Weights of a small GPT-style language model, trained from scratch on English Wikipedia.
Size: 15 layers, width 128, 2 heads of 64, MLP 256 tanh GELU, vocabulary 4311, 2.58M parameters.
Architecture: biases, tied embeddings.
Training: a variant of SOAP for these matrices, 2595 steps.
Each number is 500 + 25 x the weight over the matrix's rms, rounded and kept within 0 to 999. Layers, rows and columns count from 0. Numbers have three digits each.

# down: layer 6 MLP down (transposed), 256x128, rms 0.113, rows 181-233, columns 0-127
# up: layer 6 MLP up, 256x128, rms 0.14, rows 182-233, columns 0-127
down181:511500510481482504477559485512511479490485521494560521470460479458523492446521477509469502515529536479521537519520478523501512539545485502495457496493504425505547516493517493527464511516505498503496518529481458434486497498495483507501530506456500510522481487478473515462467466479511561488499515516484528506480528517493491498507505507502512506499516476501511525522493516497456496510485
up182:502496463475532484505509461504507500507524484496482460490496504455471513521494497514532481490486479511485509494493490490466516525474494521509481517476535516480477499492519503514511479523526519476512489502508490441498488474500488467470514487545505498481512518479480525472506493491530468502526486512495506508496492523532490543488496525458480523522530526518478514498529520517507522487499
down182:512515535530487513503505493460516512499511512551533521508526482474517495478489505517538508508484480480494494503484495499502485489496513518472472500478496535480463522470454474536482489503492501495492513523477511470523513518484482501527513468462507487516467531484502487482481501526469496509500475503523516510456513503533486489515482487531467487508530516508551467492509493468460530517449
up183:514514470531475468534504507499532488488463505539471514492509504528520542497477496503513520515545496506532486505492534524474483477513474513503549509503491529488502481493503512490459508486499489487484513467460529460498494512497502497495510492519487521502473526536514536518502541536471486477502531472484485563515494428464509512487488515511502500535496449467494535511521533496515501502507
down183:501525494529521511495517511490461507514504469546512492502475499469492533497521510501492540467476493528505489518465509512509501481525503492504499498468474551495494489504502475529538481461509503461522482485509526501510494543484483535522469498517485449473519502505513491504499467451501528473488527539564505483509524457494542513512524505510480488472484475527490486529508522532511471482487
up184:501545478491492480494517547494540457543529562493496517490455491506480555485499527517543501470465498524505478554502500436497512526488486503479507485488529507505553513501504544502462510505524517505512485500458532493499503495527514495511484542480495507486556488514499546471499475511433465508526554516494476511535478515503516510473483524462461538486517516497499464520493452479509487472494
down184:460504488533489522495456467529507535490491502505488516504497504532489531497500472499495544519492456476462503513494502493493537493515513491460512452525499527487500494453485471497529531500485486500490500527567498504478488505510513461472492466527500508500493487498514467551469525482482548495478492473522497501481469488489505501532531531495491506523529526498490488506486467513513493497491
up185:516488493492530471533442517506487502459499522502484510512502497513526525527527509518529460496468519506499487469488525505529512487526546546514526496483496500521489483505534566468534489482465490505504540485495501517515494485491489527502463517492468496508519501499473492491493502503473506491461508494425512508494489510451460526498532472443511499489446481499533540500504484470481524484527
down185:524510501496500493520482510493494518528534478525523491491501493502452501487518518483474529522470488535461490467493493531491498476487472513540462506433473506480506512474525491501474517483488531551486465472526499506485483493517462490531532474478485451491516488495480469529509511494524479467471489550521493514480552553497489495499491517500509517510520506503526510512556493470528527485440
up186:508496537495484494511532506479522503516525506485478480532492489520474510524496508502520492536461505487462502504486520494539485479539496541533521494495494521514490470479489491512528458461488515496503507491490469481496500482506487489486509511485445490442504518541543455451506525477486501518484500504544573498529500539488486494489542484523520490534482520498520460429539467485457522445480
down186:526524517480507486495493506512492498468496514502543477480502504489495529498498495467524510516439509565490544514528517481478499459550512505495510495493493515506526512538502518502471482434487499473470507480511487473531471485511517502510532490487480486479490550540479462480466490484472488455534482484525488511483489516509477514528530516503523463477472521523489535552477486507538500515487
up187:478544508503547500494553514538460480493517524506500529520484520514465462523529534471537516445480468488505483517534483505496527499512505515516511523506485542434467523505527529494517534466515477525477547455511481510488505497456503460491528459540485530558508469493539468491539503514506499514538533458512480509541513506534460503465495491500501528464524521518506519512469455510477488465484
down187:499460511485508512462472484535507485520514489464519464491504473471465521507579536508505479536487507518506523492480525513526563443538516510510514495513488502489499513485481504482495535440531540482536536456494481491476510526498496492456577472515533515555462517481526531467505441496491493484507529484496500543496545556523483523495512462489525527506527520505472512544504468466515481461505
up188:552447536486504483511502523514514491509473451508512459492458489488495487534472482517540504488487460475482487468525470510502524435514542463501490493513540488511518462485425494544520436523462481507519497500516485523533526500527498568477496582516545576460512500504480481490480524453534534443544513526530502507480463486491462525483510524514505500473485462506504511502521470507516516518510
down188:534495506465488563512491553517441512568501468510483486484511534488469482534483471479524528502509522505495470540513455516499558460450513496509494541523521443487483497533502494478510472504519483504455495487464465484551503560461520535497487529515524504481438513504443556501504491510504508515545486524500552527523561472484526462501487490495490557511534489488508568515476475497477464500517
up189:476467514480475498511473452454516500486507471472513511487535470513509480539550481478504480488462435493494471496505506482513492475483555491538464485555505542524481501493510537513530467541511486495494519535538491488468484491521539515508508511545568510422465476513479482499499501504534496464479539507504487491494497560496540470517464512514500511514487481506471509493482447511509492462504
down189:514530522511436519513448506476512563457525519510533522488507508478501468482485510521514487501502518501529507530545521536496427476475455514478531502536509544474524500557536484437464495524543519501528502505557519511496534544501489466509501512458513554511468495496468488503524482523524525516467510509462494443493495512440506487499503468459540527470522546490513454498503505489511476520543
up190:506484509488486440479517482500516546493501524545515519503495479454485500499503477505511475476483511504470470488492476491502497520515495512524502463522506477527495503513480495489483510489494498474489486535507523484482469514497500493500524506506468515520528488513553548499518510461523501483488499481517519483533487493491504480504443547499500496499496508513491442525542489508502444473473
down190:473502546487473481515484511520474475495530501503536515512486495487490499515533500503493504512498532532490473505492494502524493523494499488493489508515508567440481499480493473470475512481498528463457507555486472480488504487498497492528501477485508515519506511489507485475507519492474502513478480529515440558484451502509460451547461503489461490515480478460504516515465482530484541527502
up191:496468486503487509490504494523509531467485493480484517523480550495503490486519488527502513505511514506479445525491495503504500489486510493475496506541490514531502467520522493541517490518465485495500472526467478536450487502506504520420530474490466466499492466487482470506509547530494482521539532486503490522542491507484516472497488500526513504490460498501518539491511513500542498497491
down191:479520508531502502537458510453485450519520518503491481532484497469456534496472536523495487512534505491490534495530469502515485548513504467535483483498508505494491477508466511498514546511507499485530506503522484486507493477517523516472490512488506517532491489532516469525505495511497462496501517518493490488479489487463471519547522506477463477512516500487494523515526495482482491473515
up192:567477452501506498499498483459527532487520507508529500515501524541506486488489525502504462490520503492507531507500541530521491498507513473476508483514551536485548496498509466482486490460548505492503525495503515510471551509531493487539528514480474463461499491496515460464493518511497497550537544515532515456489500462485521508530485498485494510473538475493500477500534504527518542528520
down192:488492519447482498495476463473520469494466492521520459507539516492515506530480493513469541486469526517504471527529481478505477496534534506488504494512505512457531531509482521479484482488513517485458492519512494519513514512532523532521508512488532503531534483511441514522501493509503515540511519510543481500493509521574457531442518508480495545503499471528491483492476492499506526487513
up193:491491514555464485518487506534497465544492498458514530541475491471470483492560495468457482450489526513525472456502497497538457462515508534489514527467469510493526495528495487493503478504461496481511518509493491499474484474489488485485566518481491485484514527520487510507490487510541516507485493501468470515517502511510499552465494508502522522492525461490483466499482512492505546542510
down193:458492500501493517511501470521500505502480524491509497542471446507511523485509518534529493493472489482486464522471512506530492502499473494509512505527528519529451537503477517466507515489462467478485493549495541481510524455513510503464469488500481451490516484526478480484491469484491516497534546517511518508467521506519556545553475486476534497499493476496476490499482521523513519538491
up194:521488499501497489518464510503500531524498455487544524474481543478505476536530509538536456476508498534522467473497482497475500486525514531515524491500453503508504490497529474525515494485524453480516519463473516491482519512477555478461500517529520503478497494509521494475489523496522485524517492531503465510492501496516503524467508482502525514505473445476533483482545496516510465477472
down194:482523495493502476488512501490525478532534496506510471483530498521476493525460517490500466480479519488497504561534502517514479528485516507513475482513506525497474484492508525513486493483486509476535497533478517489526501535498499511491509498499510460487507473506486505533497460491513527530489524516527451520485490499546517476483491512490502507506504498490511513498458496502478505514472
up195:496522525507482515491526435519512515483487521508507489494468502496488510509501491477484503497469486490482470526516488499512471447507515496501474508512471514502503530474437481495535530491524536480492515502542488473456545519540536479462546505483519504500505488502479475521534474511502488504421488535501466459513502519539462540510542536504504469557515481533517458511475533520521510504534
down195:513463481516506505503521453501478497537495494503516485503464515520488530519518486461520503517500493525497473519486475514536519461482470501543474536510481543531434507468467498530489500497525514523499505462475474494526474504553508474529483509540517515523493469467466503532485496498498491452502496520486517466468519472538489557508505524527490455485445485517530510546482507514495452483510
up196:499519503494520517467469487517447509517526491456529528508484492507506492489497534496514507493475478501494510495568539463536506504532461466523434465495498472536489485500452557487521521486487512513494487483512490480528508490503483485550458545518493476507491505457515488543482513489516470475460498517507457484543493520515489536509520530509510504504526506447548529533489516476499455479454
down196:408467514523554529526529492517493487501525500468476527496495487556549539485495458480502477497516519487504531541499445499539476546444526535517466484532483472485526468465505466518491484449441538499503485511554524548544482507521524414480517492508499500530485506497486504511498507509506493488488477482500485488511518486484534512552508461528478452480507532489511506502520484513492489469468
up197:466545485513545465544487513522458547509520480476512501461478501545521446516485502506564508470500466506483525457528526480493500460520494511536519492460506488491482511441475463455502500496543488511477521501530525556501525509515539494514502499482484518483497483527507486525497517488531512513468507502482470505532509507510510480483474546502495507533500531464541534504498501490472483470490
down197:489482499482480543500505444496515516490465492501512492473495435474467525520488563453514500521497479502539489508497485511502477548492506552506482445501507534511476555487482522504501500471495467489503514550459523502505510506542547506513486491474452523476511489479515499491495513481534496450485494500475497532477533513511513476481536472511485468481545531458493525549536493527506534510473
up198:525514515471465501528554523509507474496526510481509504489494491523503450566501530479492521484515533505531492535453534501499512515501459540529480505511524529508538555488475450502503497517432455506453511502500503511465484492502442528502503522488506496494475474493511547483473528523474492520532497486496479493482531489490513527482486486492527492487524514508504482505522486489499514494483
down198:478514473502471428450520488558498501513513515506526498437528489484480521542503510450506496512448499491500545490501485515502517529467492517481514522509471477492513475479486505481453507514448506532515550469516497494519517491482488482531543506488501529534512506498514491508541519499481489499460543489504491526473483497492523507542482519511507505523542504501498512512504524510470475477530
up199:504511515472508543481511517571521489454524495492463519482512515479496524519455521488507452469512479489497486505509463497543514461488566506508514506502513490490470515458477478515529529491541544515480469526509519497516509501537506498557482494508524527526511510493476495456507506429480496523491486490482457506496547486537512434496492522475529521485495525452559477485498493496536552519499
down199:527500501505511507499471517527464520507554498531521577468517520454428460538494493496471473534507492493543468493501525526533522490538475507487495552546491483518513512482485521480499506507463505449462465495499489491487465488473462544522496496486467491478453469497451489562506532560516514489551474518474523457513485488513479451529523509475505533505566509513524462499458489539528551488517
up200:522502479510480509500498514478482471477488486520482472511521516463493469490485517578506484512497469484496505531504487511545513514484476461540498503491525449470473501488468462503504534551495498522530490545499533514464489486512504479489571507515504504526505493452484516486527516477495498540546503508531526443499508507479487480534504515477474453535504518480498512469535488461486511496489
down200:504533518525507552521478473507529440482469487513468464480537500527509528517487468508522479471530488457479535493531531512481516525535467437524521484540529503482469504511526503541479521510490516492493518477514482527508527494488529465487525519494476461484508530521509535433478498517494525508532469496484509539503503518518505508541491493511518499457441476521473520480444490501553500523496
up201:478504485509481480522496489489472522473519526534502509449488547512532514474552495447517482484476505474516493444488509507500499502525501516482482525492493533499515424478459508500493530477490500535546541525526500517551533467516499489524487490516456438493548516488514489574528498525471476525468494499517431486563524481470475478525483472563540505477546491477560496516509478489488456472492
down201:454488496462511506496467520462527518500486576500486499503570538512509511513520481494523512524463501444461503526510491513496553409485501483487456486505514464453550489498487464530496550496476517477455542577501570524528544517500502477504477501467516488496488539452439512486459474531497504514511516528513497505531475494483544503509449456506533475485583491549520466526471460532504524471443
up202:504475531522537484538493508524479488457513555499455529513493481507549522498447548522476498462491483484492526489534484546478519476458470517480498499515519524517502510490478514481515470476491493519518479477516550497485538471482427495526497518518524498518477506467530518502494485501477494568490521554461470448536506533529474468499508511493487530542514500502505509528511507506479498473493
down202:481505494486505494582508502534479492495497513476541506502462456527527491507484470492514512529509500515501519488509496453503537492542491500519449461488512471471464463486510494496509496477515486478535501483508500479467519519546496493515532526495528503495526492468555505526494476460497516482536521508504527468510527479485509512537491492483488469480511497520513506488542524515498516548444
up203:495511485519444490489543466474513480473534469529514520470498496509495514455455507543477489501527523473501484469543502581483504465494461493502529492472512498522510494514513506484497493491540512478484534520483530532491490474477538565567508506479465481462524511441478520520520529520531481461541493473517496530486500509466456499480528500486530495486534530489483475471469533460542475462499
down203:499487481516471495498537486495506493505505542537487513506475525483498454554525516499491525491536483464507463460468506508468521557534509496483508454531469487500532533468512501492474530509536524502464511504495532455503487503503485504544480470477506530495511508506493560465539472480499456504514482491491541477517513451510501541473505493491503529508463498458538545505489531491492474456498
up204:499467471453492558517533490500486537512483509497489550469491527465470524440490516499511492501506507504485474484517477484453525490485494563493491458502498517530481516526506518507507505526490511478435478511478510497506497491499513486454504476515511519489524489499513513520527522491551541478522511492497507504500504486502546514524476503527527535512515469510492501499521490497511467511514
down204:493530494497485483485491506455489494499527494517518487538474517509485475501498531513461498507491548512485488496490492510539489515498517508510510508523471508503481496481496505524493487479411479481496506524451521529506509478490499510489493519484517498508457513512488468492485515495511508504552496483520469507512492491492486483510481492459478491532527525490491481469505509520490462512498
up205:476483513492506455534538505543480543497504531499503519533492492527458467472496486440500484490486524475517476496502452529502468441508502481488494483500503506513529499504542494514490498504481483481514522508494488497513516505509502520483505463522483506486477469516535473510497482499503542504492476477490434499533489546465505484497509569544463526542472493454514461521467474492530509493494
down205:500509484491525540531530485477468473511519504516504511453517513501490497492503491528504486482523510501495496494482523550467510507491491536481514520513470527496501500468467507466402517487484515549522531523467543484517453489491543471490486490514489474512454531484439454455499480502473476493496569454520505464469480484535528487501544495517526497511463488519485489514487499474520506486486
up206:520523513467463504506512443518507486492525506519475537507524505502543483483498524518484475506488577496462520483480540487488467454550508504496473477500490486491466532506528489504452532510495495515483514534456499518470509499524475475503543512445490518506499549498486524520510560524565551541537523505488470462518520514469533504478476511491501463514533491507517501515477478468499545492501
down206:510462525534509534461478510528504464534523507518512484490442539462526524479439517526481475487529509520561454526510523541528471490489542472489494474535501494486530507508527496497541514465554482511501445453517523548498486531508526480517535538509481500459451482481455498490520500486506503492517534493511475498494490507493492461496500499479468539494475529493490519484553444516531516481513
up207:488499527508465541473533465483491469467520537529482480528547500523524496462522449505488485535510508483484526510476480484464508480511503503459530475472535551509482467502447509464505500508489474526502522561485493508486481501507510520526491510524515526497526515517470488554479488494564461512541460440481518522491483509476476479483525522549493490521520511530481526488514472486495543527511
down207:453543485477504514490498506511462544458484551539499498487493455460490461510466499515453489502494529557538519461487429493520524497509499499518487519491430532459526486468459507517496505527527461471534481487498554505491487517467525529511478552524442542512492498508507473504497460474513519509493513497499526536469502495499476488512517498514488511484511462482494534503530544480485509525491
up208:511460486483487502502524499495525486492558515477499474481507520547496488514522519466516505513518494535482531534487441534519484499506559525514458532488513526484524424484505514473541537501497490535478553525508508485484497490512497510467469491471498515534478453469463481487528495478512526519484514502550428569517497499488494496504469512507543472492498512522475513511494569484478431471501
down208:502452470546505518494478485497490495501531517529443467551509519480496491486481500444485480494474432480431473494534468460522454515504500489438487490483474510469503528495530458512506518502515477537473512540487512522468486486515475527489480516525552478544439487507481507472483458558484508531502495560506537509503511463547512539516482504507475485536490508512478508484475526517520523539506
up209:475508478535516446480539501474509534453521487467488552494479513508520518493466493523532546479489457525519479496489486515520511512496528523521517485472545537481539502533512476509483466488502508513469557504488500473454513512455530496506556463504474500510569475490478507480436489492569537502520480528490485477450505533470480493514509517500546502483453508493460453513493520506505527517514
down209:504470448487523537467513511490490515523531460523475464483529517535502536496544503487501499515510455477483502505526521487570459525504520531473521480512446461499507516509488508486460522487429529512499542556496517520499430542543524493515537544450487458474496525456507513498504475472513537501502492556472507500466520541471505506498490514487496507517526505491491504475509499532539548497509
up210:461464508525504479502542501505518486512567538500478476517486460517539506503496493485516498511545496509521507482505509529540496486494461488546472499455520471519492525516484501479478489493531539533486490497498486516478518465443516529472485545495471475494509473474456552479515558483497489493453474501540485525517447518498485561449491512501508473478519486446515479517499554487522555489528
down210:483472470501501525510498528523482517483507517497457501513505486467500470549500479495456496470491550515534502517492514513484529522531488507485454520500502532528500494496501503512483509520541512494498492495441567496514519527503473505526479506530502532495490513482434501497487515469481524529494536476522508494485482538479487505494554516525572477496499540500529500542512504504485497513459
up211:547509461505514474461549494526503481483517543551454465511512514486543494475540466442520477467518499535510522467478517508506492464489515454447491467471483528493489506486502479534548511477525528510476485472495484540505514565516560467479472465500500521519522525514490428503477486550520540562464522440483464477500488479497484459516464544465505513503476513464501495480499490536523523552491
down211:550458519456456531546498527544517515471472476527511515482504472485458494489518501512514505476500494524494469549465519527490529475489518503499495503455499519482470494499502518521452545507537481504521510493526541501487526532471575525468495499496523517479514450546499546458499505468528506506485536471515530501497460484523514523437488547510491551467486482562469488523426511513556501520541
up212:476494446493507520511476528447440460470492495491517495508504491488470503483465477481517551484501502489475507515553464516527493484537469541528482490464514501474431506497476539500526549541468491523472502517520525514511539507497520531546491461515540555512462463478463541487509523514452542521481466535511509521506523538535482545475523526475480473519525555519508513523489496484445492515468
down212:494496454456499462479524471451521512513491490476505497479492490534527498512503523512507497526504463509460489536503464501569487475499514526542554517494529580526510512484502495507536535434455503535466519553491514525482498461522436468483472466473534503526507518482481516496485488490506511484480465515539517460445491486454524503508469449518494430512528489489514545495507438456481547506498
up213:523483471528488595476501487537487531513531501506465501504449492501472494499465558514521541450529503533515459471467514522477486466502450534557486494528511480468453523477486474482518547528502505503491502536466501538507484483503519507466490460523497468450509491514512457515420537459499550506471527526493481495534486527496497554537498490463479497499513497540522463453491483462546496510498
down213:479480497483541452521521542501463486472526481482486483480508472521523489509479503518482494512495485546502461484497478545514541507487514544551475523451525473499476516496529529534454479447488515510494521516439508510493498533499512513470495517475524556473527495544482511470522512509520507506536500509453549515497553528524552425491501502441526468492484482509447511568514503467501481475491
up214:490477515483478507499475494516499477481493496517507513470492491573540489482496516508522467480469534528480497457482491469485506507512563558491543519514534474499493462494528509498485509447515531528510512508491491520483493496475543473485523478506500506495505502448544491493455497548507521489515534473459490509485503479486498484555496495503493556535477480495523482508501474460509518484498
down214:497484534545470540519515497486509520511512531509493461518518529530507490509528482544467500468531529507525474489455507514490511497536527479498486540516508550514510494489520502496497496514493525472534498497529478501447504466546458533526490540520463463463579509472492505462490480477541517493543553459540487462526484528447511485502484530485507489495505504483492521466519531522510541546528
up215:470506467520494516517506479515492451530510568482518519484476479465500550504492543439401517508556481499513494515532520526487467506504530543480492512490500499483472481505502485483555453527497484509431534516501471545544441474524502536537466484505491509506465524501557504527536522513486525556508502463446511513530502499483492484523486496530503484450522538483536476481504482517461504474471
down215:501498449491541482530529510537472463496490530498519500501509512537524518514528476517550538478491510523512504527466533472553552494470456530497497471563536522542539516512550501518529492506501503532500485474461506502500504512492506499547443516507525486453532485555518509486535523509496499534504523495488517502443490506506521499455509472494499472479485558466482481460480534511492497473506
up216:521521506511499497537526515546489504441472486496495530496528501467531509502503529415476477484473530525529475505519505460508510482459510494486491517471493487498514471525531517504490500489456495494523555520498527475482494526543490510492535451494519494482456485501494501492527518511495518513557525489535471522547500481517446512488450500515476495526492500490508525527460495505514468494484
down216:455533491522539480489519491512461487537474481515514491490457491516487530528484490530474487553450525509481524516474480563511516517499487520477488518489501461568528459513535531504491511501527518546515502519472512493506485495525467515502497496517481491506501531468495523502491506479498452489469493541516478463514481502463541508482513483519515513503475524515493460527524483506486504490499
up217:505482490489507542505521498501499515492533538491490489525503476475578501485526506506533510514495476544501507499486496481474481543513465511504476526508475489470503508506485501552498484516493535525505533530534491545493507474494529529494511505521456497511498494475502483471474528483496499519472466530455501485506470526489472514479492505472523510487499500463474490527537496507492526510480
down217:489502472517520488481532526487469476520534522506509529502527473500493488515491496500493473507457501497500520503497524507494526512516483482510508521508449492443505527502531503488487495489503489500481546488504522477495493483534523487503478499512492493517501512509472468500484548491525467472516515483524489462483498480515493498498502431486531519513472490512532502525547517476526526505513
up218:501494489499458481464501493491468510455494515474545475524492521488502526461534459480489504498517524540483481478452545506498496508502469454512496446481504486504502484508507475525481505490487540475464468489436504465486480548494507547527520466529532518502499528495477499486470519515496523565465519507499517485495491479480512458512490533500469473544512489444475550501487508522504522534462
down218:547492552491484535475458505494513505464499497515511458498501463535475472506508508489493479529519491478465463527489553508474514496517488510526508461505518480471505506562474472531470564518520495486502521458527504464521509504506506494512525475483492498503471448500512517482510489482452503501469513533513505519520506467519526515492507485531520465486541485517538489489469504481502463518515
up219:501494477442501499491485505493534433483489488542504494481509497521528484512495475516513502500519495513507543518524472471494522473490508538512483518515477471509544530502495481485504473473525476487484480483490483468478488510488515528454511490496490478447508524466511487537484493517510484493514508522510504487503493516507542493507544512504520506513470494474505462505504475472499485467486
down219:491483487482493494502478497487496478508539496515484476540486482506499457495526458456529523503495463515476527493511474492496525496480547484531466502524509504506499560539490484514479491488477524485504549514479509487461471479481494488543498486523506495470480486501513493525484501515444492509475531503518487482462492463507496470509484469497455490534532494504521542503527502470481530508513
up220:498512506509501476464473483540510526461506516455514494447512446461550483512525541486485464466500510512447466525494500537497507484547478535509474492479530497521486533521512502496467486557487476496501474441519493485511455506460487499558526498524515501509537494529500484486516479478468500498480483505487465542496528485414551493513503524517502508499545519526503528529478527528515536511520
down220:519538490494482528477508503530521464454457479473547515491489484491473499488478478484505447447521475495536481519519511474489516479494495507512493484539534478477492532499460520511512539545521488510519536474520537498489499455460522559513484468495500530477454458506487489511468512498493535494506473489550487488487485538476503479590503506518544522518507524549528512512544513476481530542499
up221:483488491478530495487515506474492540460458502473493538528505515473501508530464524514526482480492556487521468530503516576461432449554478480485503513492513521511469479502504476472457529530541489462509491495436480453457486512459528555480538474502484514517493516528508510482522495466490516492532510478483457528478514486513486471529464492542494474496535473494509533504450480498519535516483
down221:531535510527536496503504493468490502529412481493523532465510504486468500480486476536490510492483542484536529469522525482528494548512512529512506459449467473484479520520461507484526453482483481491531501547499519497511470426455526484548499472497500496543509527478527495506453530483517504513479520516499485490525468469444530500532447515546567485488508502520487497482462489520489544495502
up222:510488521528444502516536472522470480496483553503490518494503510491517481477488540485510499451501528572471450464523537516507491488523520483500502494511525512497529474511495521506504514484504469484496490527489522492502460503524497496532517474488484501481514519525490475492513516480459532545463521559477477508452483550524488476515477506453513502501480499488533509525521494496475572464515
down222:506471497514476462536536502496413495481495513516537499539507543540454507494478503523525524512455490483513496487477525502517459514501496510494516529491533519513527475514509484511481537484498499510480472496501487540520507580480536478503509532505469458505500508506515522500488430458571478498526475512540470468480495512497511447487514481420499486485448540520488485495511520473523487483525
up223:535510486492485493509484507490503521514508479531488467507471474502494485530483556546532484480481471457523506495525494467511506464518500519516520460506526494474528491510525506511490479489468466489523531473462502475457482510475482493501502485505479485523487520504488492517439500532533500509486507484527505523472531499525488473525502483501485529541484561465533521511515472477488497512528
down223:532511468481508514513490487516508497487478500486507477462528501508525531512495483503528511510479509466480493491486457540497467499516455501547526527508500473470444503553488505511461487486495517553520469462505547541487503527444484458524513474512524481557491502503474502503526504487502497494510526502500495470492482564513518474517500504510493489498529514467503475479544529505514511490556
up224:459501494524482502490521469472529451477506467524479514514513485502474502475542504500484503513488533498483482478510527480477536495479466459482509494465479487533507504523488500511490512478533489498514489500515481504446470473513553495503525496489522482487551535542489471480521502484519482479480514487529481516508466440462566539507489516526497538523463502553498521518542491518498516465513
down224:473520498510518524483477539527439488518515493473528470491507513500495474488471530499490489501500489519507494514463532538527486496524467483527502517506468478453514487501497496566469509508520478524516502511453486501495501520500494476510503468509500517543479523455473471482498453529518493513478523494473508504498493532513500473529527456474461509508497461545550535482466494475488537499507
up225:509528486504471497522523523479493436469463494474524513512491491512561513498510458486484442499503515507469463484488505455512542531496525508508490519494535521469504467547516527485435483519505484505463497474503501495517527520501480489509511488539485485475473470462535497473517549458491554544521510544474469513448531491519478462504494566536542466534506471459514542526474503553533500477535
down225:512485569489504559461479497485501496511524528535543541530503528496550485515471528531487472476549479541542510545505559503512460556526529528487467473492488494528523531548502555455447517460525494467458520472517509486478476513483506517486518500508514506538483524499506480462519512482482527449504519473495577548498526499517516503554514487533509459465501485463446550446491505506527526510490
up226:471473524530477497495512480510484465507513519493494500501507509467474522474547485490499494511501508551547471531509489552467542500487510480488456485460483517495448484477474482456548509487479489486459511539479479529512511522471544505512466483491505523510510478538498473491525522552535501495483482533506532456490458487480538464516502503439530493540460494509519484546486477509502505491481
down226:514491543508485497465458441457546499459468516492471451485554491486451493462483476486498469545530485516480498504488490542470490520482535532482510481504477568501421529531563479477443499597439515496494488478545522528505500540507512486431475501503485477500504502466495474503459465498483500507488468534506487513487523464465522501488498428497494469522481478505511518481499514482485496501455
up227:497498491464509477528483517506504526464487526520455486492528533485520487499501533535487543506489490492456483462497509486481497516452459473513503530514514526484479493491526487488505515528488515489495509488528500479527512488467499520485479523497516519492507525580543513567523526506485529508494486490493492526472479491443559512484525505532508562480469477447537536510520509532475528480461
down227:517470501523457514535499500508462511515506460515502516499492456560470473491515457482521489450472580509514510534507491482525493469439479500478524483487502494496506469491517522513453456497544509504509507494487509474524504489496526519502476505517519500510571523522525489491514499521494506504526470490549512507544504512574488467470522477468519481534495543472503492472484480474456478530533
up228:537515514520502493513542487496559518507552516474540490509537523490569492454497475490479519429515499530518456491504532502539520484497498484506523508483496507515436500509543508483468519525501515456507501466457499464524475532458464479514473513494508497480484505486495509498498513512480513548483464509490515515519491475478496538533494483475496456446481487518501498495482497496476518475505
down228:502456499499492511504459480545516508508483479530562496498474493509479530522501519455534511523486499498512510511538486429468469514483496476492484502518475510511485522514496511501511504517531490495481507482475501511490538524530493476500489480489509535502506453487556534469484504469493524495495503507465493469477491524497516453523503517549492528499561483474516492512471506500487526524529
up229:522488503476478500500518475486476499502498494513519491506476507479464495527509517478525508526468454527511487556518463503480483498535492468520489476485529486476491473509467501513484497493535511495483493493523468449472479516517522521495513516491468507500484493520501479507495490490541488553476470518517524517497467484548513498479473538482496513544522486512502509483466463512482543484521
down229:510523519487464548484489505525513499524504507484494502431470536510470501544475477537525510501468499517460543544461498508462493526497573520522525488531551458510528469537538508520458486502539509504449503521458498492471489522495499461508478488476489486486492507460507481497508481540542484463495488488487483517521502559519494533510519503477527446523437478492479507522465495518508496509539
up230:475465520480477470492479492466496465464518528505495469508532502500487474536512474479527503524507537473486547499475514475501456448491541516526464552483522479472465524504471530556489508514531496505458529465480543543503516497529477523561507471483527520525477535521543523476480499473487470478506490522536494470494515558473510480484485536466507490530539486464517468452540459490461442493516
down230:463470550518505523473482479521497545497466444513508523559507499483537515502443546492460489516533523525492492526534511502525462529505475432509559517521460504483475452506531541476540469531537500530510454454474477529473512495495507501467505511527457493493501503547505508481508459442502475521497486488501500534509529520507515502505516505476554508531503452531508519480520498512496491490509
up231:479459490474456510552551505525525509479512513531481521493507553508473494485547494485529508482524530519496472491529488492510529536492480496508530469499495493544528488497490522498505512500447538464496483536502537495501501459486506505511532487521505509467505519546509470490497510472479487471530511495487515461529504473497511535477476503497525482501469531488486515487510487476464500501498
down231:480555522527533524475482521515466493505512478498497491494487480524504507502494500509473524507531492478461525516505521450497524499533481490528491493501503520497513496497494525552499476532501488537546483512461518492506535513496521535523473529497511477513462542500520499521456509526505500511476506490509506474503497495483533470549522502508507531528454499494506557533474459524470497505511
up232:458440442512504498494482505518491481509469472463471507505498473551530522503516528516485489516483516504502449468495502499491498486509508484491494531489479480492522472529483512475475513477525484485517482460470502515525467536500471490554492512519518516512492517517514515495486518541485521494475474489443511524511507525513489508468505519558524454521556524520515520570529528541462512510472
down232:478498477545531548504507510534549493503506493478497509528482484506525497492495542496465483543492509518491490484468504483520480492530540480503522503509516536475515475485504523533489498508543469485541511513490499465506484495476466483504476476535471451512458525480536481499478511473503512488463476533484462525525496528491480509486468480482491450495463488488518511528496488496468487487476
up233:510489523514499497522515489508515463477506499487471483475471483494503483510500490501511512491538479469512490543496514508503498502525499504497483478477500526494493483501495475532493470526494503467466491501497504496496468505508472512484514512457477488515496496506516514502492505508438493508522515481479492499516471513521468559470507519479477537491531512493501514510532482511485507505483
down233:464504503488495488502459503491474515525511512520530517534485499485532494504525515514494484529483494485502465484485490493535506516483491489494509517520486511498494495502484454486515532477494519502522523516510480483519499510494503521492493523508504475513464504515521495501476473504532475476479499507527500513469512523508514502511520502530490496512515506521493495538564496486498501498493